Weights of a small transformer language model.
Architecture: LayerNorm before each block, biases, untied embeddings.
Each number is 500 + 25 x the weight over the matrix's rms, rounded and kept within 0 to 999. Layers, rows and columns count from 0. Numbers have three digits each.

# layer 8 MLP down, 256x1536, rms 0.0449, rows 51-159, columns 896-1023
530503555493531512479457497531462537481523497494525540536491553483507452437507516541511493513512515533512552492458513484516497505486489503533491488496529520485520481503466523490504451521517498466503487449498493468554522518463509532509475456517466455487503487460524430472499511518521534517504496541499485528535472540513505499524522506478480477472494489489480537441524552495489500527517
479506517500489538519503430476487500491494469523528500490499506494508481521470511496499473528474519487476515478494472528500454486491484501480472479505512468515531469464493490520510485461523483429490513522483518515524467497495502538511533539465478441485456510537514494501510518455539454480532498416499522475512510473494550500464529476503485480531498512496481522457488539494488489487503
478484461545517471498461493510487527459503438455477517525497480496498498536486482485503558528545500524520518454525490491556538523482485510488488498504516524500515493465519509477518526531501491522499501476520570498479507523477527521464504518525497468478482533486469490521519466542509475462453473481475512497522477510494477492490521510514500544458479543511504505520494490557503504533539
505476464489520517525524497527549468527483536495486479529490507485522529513508467513474511525476479500499475482495462467499490475496481488534473486511514520449458507515512504524477491497496546473501443492487483490458486497499514496512481533492476493490450486481482469494482476530485480513547477489538526569511500511494547439538493511497515513497490530520511496506527474515508463501524
426500500485504523527534480460539491524492516489523495573523451498532478492478474492518500539550474507506520501466484512506507538495505491477526476519545510475503494493454579478525524523494566476459526503541448493547541496496504530524501501496555515473477498479477464483477484490505544548503493500518498502524518502525540494481506500466494556512511492527504460539523435529526503522539
503494487536512510518535482547500493514470540477491512505575486521477507482508468516501483515500522526487496520484504482504495490482463462499464466458462499476501484516491549534512511480486467470487476482502515511527507472460522478501529509498533488494478473548520472514494499513492475518547520498523499527561493477535487523507519493470509479484479518475450473487483523527512504538523
483489481434513544482482503493476510495475487498500486475490563491532498494446477502504455458546488500471528469467496471463521508490447470493498504483493520472471479506523486457490551484520528467496511504521508485497516505511488462508519476546490507495507491513478526453475542507503504514483531495448506518478512495454486455471487526507495476516520507515507526491534470500462488471491
495515487504512469482502473504477500521467520497487512504525545517493488504511477521512523466482487474469485524449486511452498511528492492521537516466505520433482503515538529465505513531495501524492513511470494500522502528512483508563488445490490546489524524565496516533477525478496505518516512524516522490474452541507483529515514521482475476519513487467450492487514491526504484487500
529505509469501542545503490533519455500504540481488497489497463486501536485477519495506437463497531439505542521518500505493487502490438505486522488488523482548533469485517513502463510498505494506446520500495474502490548507472546543493512555489485494502506528523504479491498515473491523473488500482485484491529467505512524530537515520461462485496512502512442523485523496524460521496535
542503497495529529462499533497486504548429497450511517500523514541513485459466519491518499518490511495498521511497515424513508506516502446478524510512528498459529529508479551524528513526506481508501520465500546528514498486513531500489467552528511488485479492508447517505515467495499470510530500534489505505548503502467507485541491511524528514511499497485475479521497498465513486492539
528478515468490516473501482515469509493552482472571525503474522489520498461519499511487508476493491484485487521542506489515507494490492484491508502518507521532530472500500537510525504517519503547495501473518483475506467526506481504440504479512499488530526484540486499471491499453493528559511505506501502500516492483501469537453482480512496488467497456475537510496574474497478497470489
518501499539515484524474492487537521520533482537492473475500494464508502519447554483548537479515503451506506481489523526515470483507489486491505470507496518545528539470482501509498476464499533482510494500492482497528468452485501499483500480508502494511483479493471487478479496504505503515464485498523489510464543481550506466475486498495493499491512506490491448530490495526519529505485
495508534487457500493536489504493470488486509511445468572477524490479543468567505508532544548522509518468481482482491487489515504504466505485498543515484516512522545536485471494526481494502465512528506449506480473491492498471501491501504482520520537486474544537466501489468490487505470473511493499510480518500517514498483517456498517538520505486499521540499500518495508569541525530511
463531540476510499494514488520471500519490537491457489512476545535467521497509480501529468536475482488514481489503496468523471549483492542526490497479447467541516510492544486486496493491518467493529513504511509470543489506508460489525523478477476495492485491490500493499520521508474466533516505460506526516535504477514522471502494495506526524496515473494520469498503443461489498508515
506482503513501510494488505486461514504534506471477451496475515455489473480476518506489512499471517530499491518517539549485530490443477482501494484498475544508533553528484495499553530538515517521491484497467508494478502501494502527479491493461519502457524484473539510470511477535478469487466472496509516498460486492486497522461495494474532536502523505521568483479540506530474482502507
509486477547509583498497525520503523482505506512508518484561513488468471495505499586515507518493509488560540554530498534456529508478486500466474529487479530532478472557444526510488489507467490493510536529589441527541497501532508497483493488532449510512522477498492526542480519452512499513517516519516495475494496495520527538495502505486504485488528548507510474491488516504515506471467
497505494525515520566459514431512520541499548486540515490512514482493500489510451476483549518502491455491498479497472513467547576505507522485478498523539508494508469500512478496514535526509500535536512533504510524491497493532509458516485527495476490510542482509462539520513503502518489460451512505481527467525486510496491495472489521512483505486464502521505538499519525481466512511512
519490463471518506486496495496494491557473480491485492561492473484467505495550495497511473492506508471505483495513493481471442501507494506498529474557462487498468457485485450523487509509503473509529468502470501495526501496493505527506522490478539496502478499508491528471523546460540500501566492503483495518496473492519506492484491530488486434494488450501496473464475493501506516469483
521471433509471521476487498529491513476427523471480512495498504508495493547515493496483489469520503495514490528481479520455499527480501503483490476460538448478482514489530543496443491526486495514515534469505501520533536495539530514549502529492504499479497522491490505496459495503498518477455503458470481476473493496477501481502499508473501545521480544549523531481539530519466529514487
462515514555445501458491460455527508494564489499462513504519501514501475460503528509517544525510480520493474482486500505499476525477513493472495523480515494491520520516499511548495497473503519471490494493497498455494497477503512524506531524471507514481467506514491510523515523501465498478514523513494509505465477488459505486505477493502470484473560547460548526447505503474481474481484
459514536459469536529478502434511524494544512490508516478534494501458487539512478502461395510518568501540497515492490497522492472464512476473590459530519450504483530509553488444577572469609494528502474480482552490491513429537509508523430543444513534416495473528571499504550498490517526514544520595457469521476502519513528515509461445463480503589487501480478522501491601501479480497458
523516524482525523473504500494526447506496517512490477500499522516492494474503534487462475517460541541492496506482508553460516535507496478487504519527505534528464509581486477538520462506448469452486544502483483518508508503492458495510505452521492509482546513507483496494477461501497489474466480512498546485505495494459514503491498467542504498525474460485507529532473522500499476506534
469517475502527548483488537505546512478543485476499548496538482494506515481511503486508480492491517462505473474493468492514527503485525490499492522508528535529508514492499490495501497486520528455532486525500516477491477515493530523462484518550484487521502498512518497482476514536492522477524468459514472510501503486488531476488520465484487518484459501516502493504504540512521504527492
494509552529493488511463526495479531520529463458479523485448503503467486456503435505499488469530457524491481526514461515514476470512509539514485471498436465462543486510534518497492499502481475465531484532525519479497483493494477479496506482491486496489472466513521496510511509493510512478490518480461495512461537477511505499530500512464517504480494545498516514478506455478478529498532
568470509454492500478477462534514520509498505458531520485542494525454504511509497476428559497508515518509514527458514516485543507509514548484508554540500541459486487523507497481534512480510513494512534489544486528525519511545505521508510460507510517520497509541484525455540481515531539465548523480510496504472478499499509477521500493540518473473506460486464510524497488534481480493485
521518535503493525551458522517466534501548526511512503465479472501498500495458494542518445501511516517511474517544506503477493496515541462476544539504484490509486529478454506485470516478482562507461539486495513492520505484496497508453534517516488539518508481499490506462487471451481466498484451487499491518524493484474501510497538538512551490508459459491502518491522493462507466496479
493498544486516521534516492484476511485519486522504492510537542522515496471500482484542514467529439518471500488524496503485446492460517479494488495490515443491522455480498494492518525544507524519528530527504505511495506486479478543477469475516500481511449554518507540480536547519515507516458537503521508510513479530543468537481547553499514502493516492470536485471462534464479515490499
489509499487495478477556473458497516529468495503509498515498510507496512509481510517530480529500483536544513504506469509532533537501490477518453510489480542499519518515554524481500519476474502501521508462495513514524568531459507484472471562546474451500502529507471563461511520522518487478480504465492520512532489490545527526491517511532493483494491494462475526487485472488512489510482
492487539498503489487502517480448487521503507536496508461482527515466535492498479556473416493483461514462513477467492522492455520484504501452479501474484531546478503482490472482536480471477522479495509511506484438518495488507473479524561508477521489502475479533458555504469497523492518540508473473498522478487496513500535456505490524517529506540464502482479510495479499561478462476510
508488536477491515521483529549530516477543470475529478457501487538470527470458489493489524503528480494501503521506532473520525518502497493492528461503514509521517500505464492497497486444477526491506517527503514496501443502541477504494477529476419510490484502484470530531517500501504455528474537541479473464488540462488492510539491529462505501519485460492530497478516547507479499482504
502540521493468496533482516488478533494515488491464509541516489485572506512468484449546473517481476528532561509553499422472458546518497499516511499455497473513509434507539484484487442479509511471501501504449483526463516493477528464538513504532525523502521469490537485549481524504499440497514510483479532526465492518485491515504540482471558515472474529521532504523458455506456481491498
493485487485503471496460521507500497497531540539514555498512490459510523493483510507457461526493510479521535469451508536546500469517503499483530504449489528451487460530505495510515529498524519544514489487515512529529502509528509517475498492519511489522499530485495510488457491507520513529473513478511481489491505502502474489478523526476485508509507466499503501565516491459504490536497
485491497513495523532483486466507497480507528464523483532505495551465526458482545464533514448505490518513575523499526512497515473485512502531509529534485465528518494484491462495504505550497507522486470535542520461519522485504502476481480507516495518508499442489553524498512528479543509512515499513503488497528523523551479468473505509506538528512476470524465417515522456548500512444462
495505513483483525506535510465500508487472473557512528487506489532536520468496479481532477469506509465495533455508451515536541526580485510484499519520442454512528503478515462471490462498547491515515482500520459466483484490468516410520518468488482493450516536479466432483479519429503519513525485508494530518516517512496519556509516489507486479527497503496516488463499539501518554483501
536506529509479487495530537486501526503459508544456456470546508544471486455493478478496496501461525561488508509499473454527541475498453490494506467448443458479509502479473510497552477516528521526473529480512500503474506525504484524495509513511518467458534489474542503523477517510521487489535490487461512504535465507527488474501517539466487490530514495482479520498516524487475484491495
486458491513530522487517504461507484511480478535470510478489482502481507496509545486508471448438507514493531508500494535510523457570475458521485485536475475561503540506512492482506520479527484520529501486481488493523485504487532500508524509492528532500516510427496491488460499518529492517446498446524489441528473506471511530487536502464481464537532501514478508471510519535497498501513
508503516517502500530520486486535447469513517535515498485464525499484506510480492509507542509494569514470474495515509488486527458504507498520552530461471514488482457517489503494465512500535528523524521515466477499507510480500525449497474533515489468481505480505481461502481510510469492519479507500526504511471487486524477454484466503468496465509483498521471520462487549501522514468511
488531500511532475505493521476503466437503531451506478453514503478520474557509474556457494528514517524494489508521491498494515514489483508500530546518498472485499464477533473504500500524492514501524495528554476493510493460491504506502464542498486506466512499519498503486491498480536525476526484482468524519459509519508480512561496515483503541497512519479506489505513554491494503537469
467523546482543499524487522466492494551521503489519488551504469501480531554501440494496545537558464530441496496493526495500498513504456533519535488483498513566514529571523505525507499546517476504547507467489499490459482514492498484512496532506471528502545472497456543568528472531508501502543464489481509496476488503514511521516556504451505529464477524510502495517515489516564478460517
540480533525480539536474490488477481469508488506540506524512510496493495492564470520481475485527503500497476519483493489497544517533518519522507512523469524506474459501512491448526493478505485496518501509483524532478501513503483510482511451482496481518510486484507541495510498511457489493496493554475536474482550443483498531542531499459485458494528506477479526514464538492488449478512
506500504500535522492496492531491495493467532528500485548474477521469508499526501476513525448508462486483509504554478491505509463511481481483493487478517495527504507494494533482494473573532500478523537500501458463525501517480470473516491502483517486484477553500505528503498471493490546484484463499469529500499487533529471508535475500471533485480451500488501484496500523470533456474517
453492493541450506522529468546524471493523486528502493530500560498447482523512501507496505519507503500512460554540461511447465467497436510491514458547474499498525516508481485503510488487516508496515505548517544555468469463518514514560516498461507505489453455492492476478510480510525508430477497509505509522505489549523526488473511493532527493464513518505491468524493457478459551547496
486518484475508489509520511519458515473479539506515486509480499529538478549476519496490494463507544516529519515526527497523485528498473499506456516493527471489519525479533515521515514504515510475480455516529541457501491510492576531497497497494466488491476466545460498536480467492472517505489472499507496493500468533503479524507481454455497493476470506487495461521515509513503495512490
500508531528513487489469488523520449477484500523503494510560515486513538478474486454500513511482523530474512499507513532501469478508449507498503495479477450523499523495503466479486475531513503499519505488513511483499493462518496479508502452498524534485501543455514457534509500483510490511506493473463512463509531508475435494537527497538515494470492490533497499504468492469482528532442
517524524528441478495507492484493497455481484484491466504509481521489471524476496460510481468474504451578528519477487465546490476536444482499442449486498506478512506467520511499515483468504484501479501536508528480493503488516495490480524467503528465495478506538451519504458496503461489516516466457501520528517524529474516471493538521516459515505467540485507482477476505541486497534512
521479501476480471464542464487449516485475497496498488527516524508496482504545489486501477471479530485458516487505496509512488516483422495477452469495497468520506523514432514499448516479474502530526519491509526486474494521458502523463512522538487527469462469510533518485501562495517524483503558516497469497484495482479520526438454458494470485518530524483534516499471493505462521533490
470499501488498488510510483504479526555500508498522471495470501505519519495507477504535485503507461517534525560493539481573488500495522514487475467561520529508487547477427542493543527498486479476503542522505509490503501534518502533512541534523515523507516464510490473496501503489493511516478480464510525464501506515476495506556503518493481487492497491491476481490495477492515487542483
495473500509532513510507484493474470478434542513493474504493496502514531503491491484495494521542469498520519501493504509531514516510500482493498468516505512486488492515498522522543508520531499480482488502520501490484510478511511472511471510519509487491529516459499502521496468473477508498493523499473490494513504481510517498510500473537523501478511436540506524501529522492516470500502
537506536513525516589539523532516492483483498498505518445501497495468497497495516500500517481499486544497486478515509503488480486533503527483460546481531478524453517476510484480522494508538491512445505458520492495477518480503498512499502507451515505479490464509509465512510458517486424508524489569493511495508533470538488509546543508541520480481516472454467496519482504523491508511515
513540484515536475491475515506496437503553513524503474484518490472509521463516516507436478524494492553470484517529512489490556493495495497537520512514486508479525504468528496514502493456508519532507541487456522522513474515507508538531479515522500541465493501502524488471497507545462507479515521510467520490532459471448503512499500508480498469486505485509504507500488476492514470530539
506492517514539577514502533493495526533502438503452510470450471476499489514552479500441455451531559562496469482525494526507518517505538528545512534509484515515504481502492498454515491563510523473535480547489481515501510494484529517508440444512482521561504496505502490478518502474547504523477479475494540470503472432471516493498515514518511516513500513491498519516479498516478502495499
519497522459525490479514488510546503538497528552499511496471495510522556495488535482463465520497440511509503495507471451484519534484471512533498472548491541523519509526515505488513527517485526517577511520490495529465513512536541516507489517501485530490542485521512469471575484538518496520476541461503538491463504488484510501471475494518536497488519485472518468528521479485509515503550
476533540507516528512545512529490503527543516530499474527508488459556475506526504456525463493501519481517553509491504525542507505482499544490503531515515479468505463520473481495533480496470464475543524488484513488528468513462525529500532485531511519526477495482510512490489478435487527524513476507504500488499486479490512492482484508506514508510527537465481527488471522565559527468519
506479485502500461449526503485493429514508517506489560488508481491500512524453513507471494499521486528466528483524480525522460478499505479429456521511513483492516535491526487434519486493506457494455476494531575548481471496465521503491547514471510507469502499504453504542572498472545513554500527500518513467497475466450533477497482510522480502504502489520528492462526494470494496467503
492480496529507478551458517534474494480476478539537524506466466523492490489459524516544558478479483467464512520523494497520549452548492483477462487514500457520489520462549508526520454520512478489453518472502525503548479459499479456470564546538557498487506457468470505518502516478514525487485471466481483533503474528485491508516510509515520468519509488500521485504508520538502489499497
457526497514498486513513472484505491501526528464442516491482524518515484516469477491510482485504498471508469486541561502498491456507533538503489522489526506491517506523465548479519471546519473483479493510500484515488520469474454491505515478515484501479497548495531488522472506493494520539498461483533518482517525493510509498550485474493467509452556479483485482513528463508465475497524
510524466507467556465500492522482513515485496549545520542476512507468501476535516549522517521481466492501472478539493497520473532557521505509515494524520508507531428548486480486528482530496481530496500526491472525542481512498494492473505462469478500488504530500511536498528477531463544483554482525495458507495541506513541535553487469489503497484518529564499497523492484481531498506524
497496499480485495484521546531472561529529512524523460498513500509502482494511465552518529455487518513525524497557470524491520484451514483492517451503520483496552506518518536506467478497480537518511501501507520482530511517476522516511494527507475535441527487470524502507478511524488467453524468489499527472530484496498513468493487557506517531512489512495505502487531511499510495477510
482543513482529484513507522517506443452491517512516491469474501479513519447527517519464505481517510510518490507506487499435533478490512557512504488518511496515488513500500512508479462523488510515497489465509496487508525525515513483500515476512461485508528533493494501470475504513475473493476525527541502489497511494500493458501446495485506503509511505486493517489486468473495465477511
538486484522517480502490481505501532517533513482481527518467540555490548485449527526550524462495490467460471519492477540495537490478533498467486479488497511496523522526531526507505512471528464485484494508423514457474544509522480460482545440497491523482530486461543519531543489442526532486493517554526473487471502506485500490472515472478497525530499505509468546491505475481447505469481
501526504471478489470516521501513540486470479492518495473522485511493470467499522477514466483486473519557471505489526513526473503453524459474562500518491505491505504457467499551497512497461508471503500493530487556495509512528458528449531508510540524494517481515520434482496511474503515490473547530484535472499502475521510453526511499462485520508532462505478490481451528509504550510473
529474525537491495524473491501487518499474496533499502457515517483470480500474480478473513541488520536499458498491552491441508514524493541523490501513525481500482467455526518521499500503449494524489481494508492529479470468489472523493488482490480467495494530511472517452483499505427481513521530546545497533475537544506466504557473504508498480503482497525464493522473519496463454527488
499505522455490469500528493515531496488499536513489490524483504514491490469518474490510472525478503499497542500492488560493538498479492509479476476509502508485542482521542514515495469532518475490517527526517513478449525534514506478422487530532552482509484499489486483480505533493469485551531493510511454541499505531479456511497519516521479502505562470482509517500486499493492490532483
499501486486492491537512529523438487518476491507499483471493525496519505496505517499526490490471519483529544508521483485452517493429507498516437531477506547453447506526483516532505509466478497520486465501503510487508502497503496496484484460520486510467482520475554522493537516494501486503478550544507523527496476473488503517504488552525536485467450500461477508485483474498534504491511
468503479545537507530536535499513498478499495474510495494443503479510442557523507512520469465510513526510491537509462512504461499528557499522484512542516494517494519491487499432464475464502522511503490496488475462512475462486524487492502536507503494491451470515556500527487526488471531534528469440521464447489518519468471510473471504485485507486483442481516523539519480499515486509495
505469511503534500542503500499522480503502474473479481490484514504502549515491445505474519546511511515524491451469558463460495506501482519486534499494488459532505492487530503520474537506532552485529507479506567486479489515454474502477513489472522469543530501473527529506471485479545497484545479517495466503526509470464495512516472550541465502512503470534502489476523510483497520480483
506509493472497466503509556481531531508502493501512477492438506467489533477492477489523516519508519513481485515508504513471459473484470550520467525447482516512503503512521503499519439532477530505501496501489489479466496485474516488459484481473540499481511490535490494525497497472514442518530489525516488513482489486493510489485510465489473477513492503495464507493492547462449473530461
495510481454464537476535452513495496487518496500481530553509514504458536514522535510529555472515418502552514516475506504504471512480519498460481509496495500517491540506460461506522509473543488472497530552506505537530471468535461520513517534502451511497440515474478495478482478531503491523524484494540453505517505510463497514468486502496496533520517526506553504508509522533519512521510
523456469461555458483454493466499475476498487423505530537501543526521478540518512484434448465439540504517537492484482484479499518488496467480517498507537473513524487480578447476499476500504466458519510492511488511494495514465490467529432513515561550464467523480519516494511464557515504498557454529522529463457479519499539498488499481438536460506449505506484510449474537493503549503522
526514564494512489505469487447496507536552527519471505494520478514504501505522511521534424502501517492468509505527503485507487476463523491465490487531489491475506510468495516494483472495502493464503518486460517517516518528514536489467479546479501490498526500480481532525506514517477496536481507485511505473545498557523496500529509520517477505522479483478450549483469476540511491507501
505484462469501530536503465525504538499496498491509489504476510489502541543533489471503500494480520505491517500524475459508507499501535504506495544487484479499493517474476489549501492552496512456519469543468493472499519509545521515501505460522537534484459532491482487486518505470501525508490485524515476531520511477515456499529490544498497545517499485508469554500506509500494525507456
509526510488497530484481486500483509509514510507507457524478502518517490495528507525478499503506508539547491493540494510543487513503499490451517445516505475543514488502494452494523479526523517555542469501566512545508487521507575500522512497498534504538517511467527481518524526512490501507500478498528545478515515486500466516514492524523513483546478519517474495507534549437536492477503
547512485501508475498487533493525517552500490509524482484508530491467529509522465512465550469483489487510505514526463458523514542512513524500498507421561491510526483506514511474493466498513448512511510482457455463508462481501513497513472457468521515500472520508476543492479494520532550485491509512497511458492513542501479482520484477526494504484496523527505519508519504481496496466519
534515547491510467455486474531457499531500485500484527491515469526545522483457505506500474478486511504517477518486507477447491511509483471481533523494476493510462517560470450476461474449513509469520485517489475483521533498504485518501478494450525499529544513456474479463504518520465518501527521470465494517477485500508531520490533507492517449459515484486509514482509518548510502481500
466495541486512494490472481494487502554468493515563512468482488509515488500506526507491577510509449470484496487524516501481492515462507487505498440504496521528493523491518503485511515559476481483508477523511520488510523488527518508520509519439460461490501504499508514521499511519498529464503464464434539502484502512496498523494526551506475479487512512495526505462474508501509528495520
513469517534478479514494499484484501507490501438499480514507483518509469463513516471533463513553490535493509549541471485480470499513510496481559521481526464513501496553535494467489456541546481492506467471486488578510496506492477511489487511509514513519486471457499519530510488474537498464517558561530538463541495502506503515486502520501521501516489469501488482475467514496488542537515
569487455480493510480448516528527493461488485517529475497551521480500508485465474512508496509500477480533498468495508517553496475523533513456486501478504522510443516551523509520535449513526525511498512504480503484508520465535509566460460502533518494505491457506519516481496512497507568518499520503472490507505512488516547512518482500489516479516506494535488498478519509550506527485501
472495461547521507520496468528490488498522516522526523501523528539493526513486581512517521489470477471477509494477509522534474487520502486474490461537493505545506503486485487501477485492450504454442529536458516477472501457514505509460484544532511469510502530492569498516463504567456490453542496473467478529491526500458553502494486488445500519485538502513544513532501495437488499497474
498503491472547499510491494488541523473499559497517464448494510544488493550527535500494503472477478505519481467482496500534472499520482508479492481502458491521488509489522508506492516534519470498519469486505479501474476495480495528505498537494505502490502536479523537497488532559519515437497496482544479453544477514513525521529494525493533502511514476476435468563518494489513479498508
517451461475476501521518471533549461514482495492517511502523516517524476476458490492511558525485543501483475483504470541522507503497487565528461514496480507474522498479459513458511483502475496522528471510535551518486483503450437492470512491482474482517524521482460505534486499468502511495471473511509510497535505524474490489499527539479526488476517501506483481528515476543475497498518
483498525491502539455503447510483504479481510523490526538477520477471510486493527469514518501447520507517528517477521494513534505514515490488469477465503496549507526477499517533502468486527482514501475495468507521484474494514501525455503475493509508554487493514492539495449525524501494462480492502528448501462498517523461502509501470475465520498509502451472488497504487490507487505480
486517546476524481485521522466527494503498533469516468482527452543564522533487547479529456498454491511497506501475496441504503486465468536505465450514513491510497488483556485501495458455499463460491509492526473527528536524484492466462438535505496493490495499525482502460465491525471475527516423505513466538459513545504512487491497481447487495525516483536514481475486527497541474523532
459512516510518503489475523518516466486457470498518502485500517523468479490515483496475507484523507490511437488522534550487470470528533523518525552463506518421489483528492499527493512532470523462492549504477549461486473491504492516528461515504497510521500491487529519496547458461518479552537502519495482496513479537456537491509518522490510526497499539514481465447475504489452498496466
543531527487478456510467455498515465492509503529490518465477489496506527507509468490509548513491562476528482515539495552518444496490558483462506479457544470499525470472471503528506484527508451501490449505485485498487511563509503516521483557516518497510525518496516522528495534528473515415499495537547473494497487512500507486478485511497483487461542521555533508527509511512501479467494
470533493514519489497498477493538515538528500520467493517494500522504533489501514487483483506544464491483481524470469501488484490496515518475521540505540433482489477449478523476496457475481506496504547507511485492470500496534518543490480546494519506489493532517524497560502494528506510508509466517513500514480458536526507497538535450502504507556480516521506547499507481536523468494531
497512456514503500483514500503517507542474495519499452513489533470501492468543466536469468536487520499514456524505476475528458509494491527492516550493475508488463502518525513468526477485491498477484539493473449460491488508476551503510517527481479503516547486512486509478499520458520536511508531509486503498497480462473492500491499505497509490493504512538510520490486530494513488504516
446498496499491491535521493477488507548514478531490500475485480485459460499520488506522535498490482535490502485467519475522488475486496530511487479551458482532496487537491489487487532471503499481489487532500498488488529474469522500504491469515531477504524460491511479498544492468497483507465455528505511501507500499484481475498500463467497505518497476503496508520544512505509449520493
482483521508479499485563502514547470536492527502501496519481504517569469543485510515500528498544541510474492499461469447510528479477529506511502534568499473596519477489476500541505492524495485498448507498526497481491505504525465486462535548493472486537547493498520528547508500487496510504551527526467542498469508536520497477511487460497525526499510454524518491518558514486552525470499
514516512507419503516510463500471488485497504495497498476546468467462494483488472480473502511498509496572510574526508456519500478515530489476492488505545541523505535493442506520474543495472505520507462509464463507476486515484534529547499473513475555513535515488503471549521492504496533479472493550512538522551507496562489465500522485477485464493452483494519503503548506466439542460489
495528520493509508478513489486509497538524485456491464487467477475500489491544489534468480449511505471499527507493493493460491519483502518503493486461501539466432519474481486479513501519496465497496522514521501519543513545482494504504522461512472485542462518552547512524506509519516498481531478469505474463459502473481536525517495514524484535460536504478478518498451513508518479552498
526529469500551490521519485458545498476546493496512492476497472473473498527508516482508446484485522494475480460539504467517527509504505502499501550521513489517505482477488496496454506481474542488481568502491498503476504501472489512499495509547445515493518496525543485511501477499480524494487498462473504488471533494506544520530531518495514493457513493481501487489489477517507529494484
535527503456538525504524495486473499539534490507488506498532480487494521452495490496487537503484497498486496497465483499512512485490479499509487459488501489515479535481470505496516531534474516539503503508509513547481469534556514498494505516540476525490487522507505483504518497491495490518494496537500503499486484509519524489473489493544540533523482493520497493478511485461523485508500
499453500466530517522535475485470495514495474480495471524471485515480470499534516489450481500513497536534484493511528418482518491485485468505461488480544492476487517477484486513509539503471494487507485547523489466516550502479496460499475487513450480515520492486522481468461556505462533529506510496507462514505533515488481535534485484479484509462510510476518485522473467510509486503465
486497464510509454512502507507507485523511493509509507524472514544460496510535495521475509510517505475515487522480489504438491539471517543512484507507492446522491497541484509535479526497493476501464479504459500498496509504453503494521488487485476485495529501480475527508481485482471527473517475514521496465517463491518419486528510481505569495494483543498523512493527529453476496488451
506469521528472488523534539494506481538482502500485503548502483547506472492496518489547498503470544459493488489479526451516510517486529519565522500520480471492513503524495487482516491482496485476483509536508527457472534534470508476475494583521489517541494468526471485553530487521471497494512501499481486544513497526547521506521536524496505511507489481506498493506515487541523510480480
550499452510475507544458472462516503541494492476506510488494505479538467498487500490470508531496519501497529480473501563510450472533482495479499526466459510526496492486501468492494453513521497497508533484510516528522506518474486457522549496546500505505482521473475497510469508481517503526497519508505465483500525472477497512470463474484502453489522490478512516475506533475507475512488
484455498486486507503531461420496518465486471515474516505493485471515487501496465506466482475503545484470472549486521463489493511491484503498534490493551453549489527493514476533474530494488497519532466475515506489509467492509463465515492523478493486432490559476511512542534467482528549500486524509498483472461541501505499474521502529506524538465508524480488532481484508477533482451486
527520454494485506532496495530518495506462497542485528498533486497473450467467520511515575456512486463550511506485519537535514507519540478483477487508532544466498516492509477480545531485502465505518484476497519509448515471511479459490525518497552503557479509487480484504500515520492496444492459495490500520489524496495462493512522499531521513491532501529533490539515509501550486459469
517476516529478496509512496504456519489502514546508519531507481510486521518516506526466505505488495437506493514506518451507482518535497544504535487479476533518528498497528507510453524472531454520527468513551518516488497470476522490493467523483504558500532480494481531499518521480503464509513498514490471495529493519530515532545472518483486513481484509524514497549486508439526520504497
507520482473516471451515506457475514495509494456480530568524510477462471476462532491520520502524533485496497529497444507516499470541517508486510440562517480512515507498548494546560525489526473481525524509518485505447470530477525470446499473517483487493513483498483524524492515530516515494507528503492510474446474541512507548497483517508500544464491506491518504523528499483504525542499
490506461502473463472536503465516455516479478510527495510485487469508505485527495491537524465534521509475541451523510524516475503471498475503444544484519488500497433471517511454478561493546475510550488450506456520485513494494534501506511458472479491495507478481473522502524473513539511536515496494461502504511543492500519460524532500487491538526515502529517456490494542479467512490486
497484564524485520534422472535472483501517510515494511512481520520523485472521503476523511494484470486489509541542528511493498500490501514509534482501502501519528516498473475489515479482472501515512509497505560528483545473542507441505497523536507505502527507470514514539536489509486468499519525485504488509512522526527518517450510526511516463544509467512495488513546492505509461484496
473522461515548524539503499459506487514479489502474527451507524492514485495504477459478492511534502502469524501510507555556494505450518531522517508506492470435523469505500502511432474493474500502488506507507520498519446523473470529521520483497473514497523499486513443458487484488512504458516500467467497473532492500495509519543507474498472516519497508453491504478511456478477539541521
528467496472491518563506516522530513516480472512471504508523481448499525541506497485458534483536479488526486525533503504494536486492445476528485482501496472482517536533497493476511474498471513555498471511533461495456530521503484478560490467522558521510451528561530508505505461548508476483496500499488492517515511475463485498468515471481502525469487483505484527515478471513474526533488
490530472520481533530446466505516459517491514496475586509562460485480508500494487471531534527528555504502502497501502512483472489511578482525508485480512516555494508535472486470536500494494491497463449466469478561529547499502484513490501464509482528521506481499520457523430533485517502479497491455501543475522505515501525522510512491487511506470500523500485508480524494544449489484488
501482516502526476486490500497509526486511494497486523521538472467493536494492521496501523495492500527497536489467462511520507487496512513523519529542504503478556473485498508446529539503500455495477521522527478505475494540485492535481534515533465469483515466468483516512525469497531523505515475531519486447463490501495478471481533496527495516529526521455486515485449490487495504485526
537482546532450513471477533488524532503517479447506541525504471482509504473491477505536467515507486495526495491503518528515460484544502512502521513490524486516491498528470544475479467498494482487491538520504490513462489470523534487505469514517508499463497484483514509529495513495512492489491508530489520476435475504486519515492540512489529478530514498516506462508509541493498539489503
511510454513529467523506556529520523453504475513470474484492471502486546496511501491482477520525468518507459529517545449527526510510545493544478477525536472489488490524454526494491519493497500528497479547504494510510505550431508513507480492560508458500519501543504519484500521505504469577508528509504521505538487490501471523497522489503515530488520504436481514531482487507515435513470
493502500501547501506501482465513528421501523509488489514538423501490516507499461521505498506495511501506493501456508512535500534509510490494539507510502461508541543500496466462469502490449541497501511501509501479497472531499482456528522502510451479496489510480481535454452485541480514460530530513497572476489518533518511503497483524490476518502486516524500474507491504532513519485531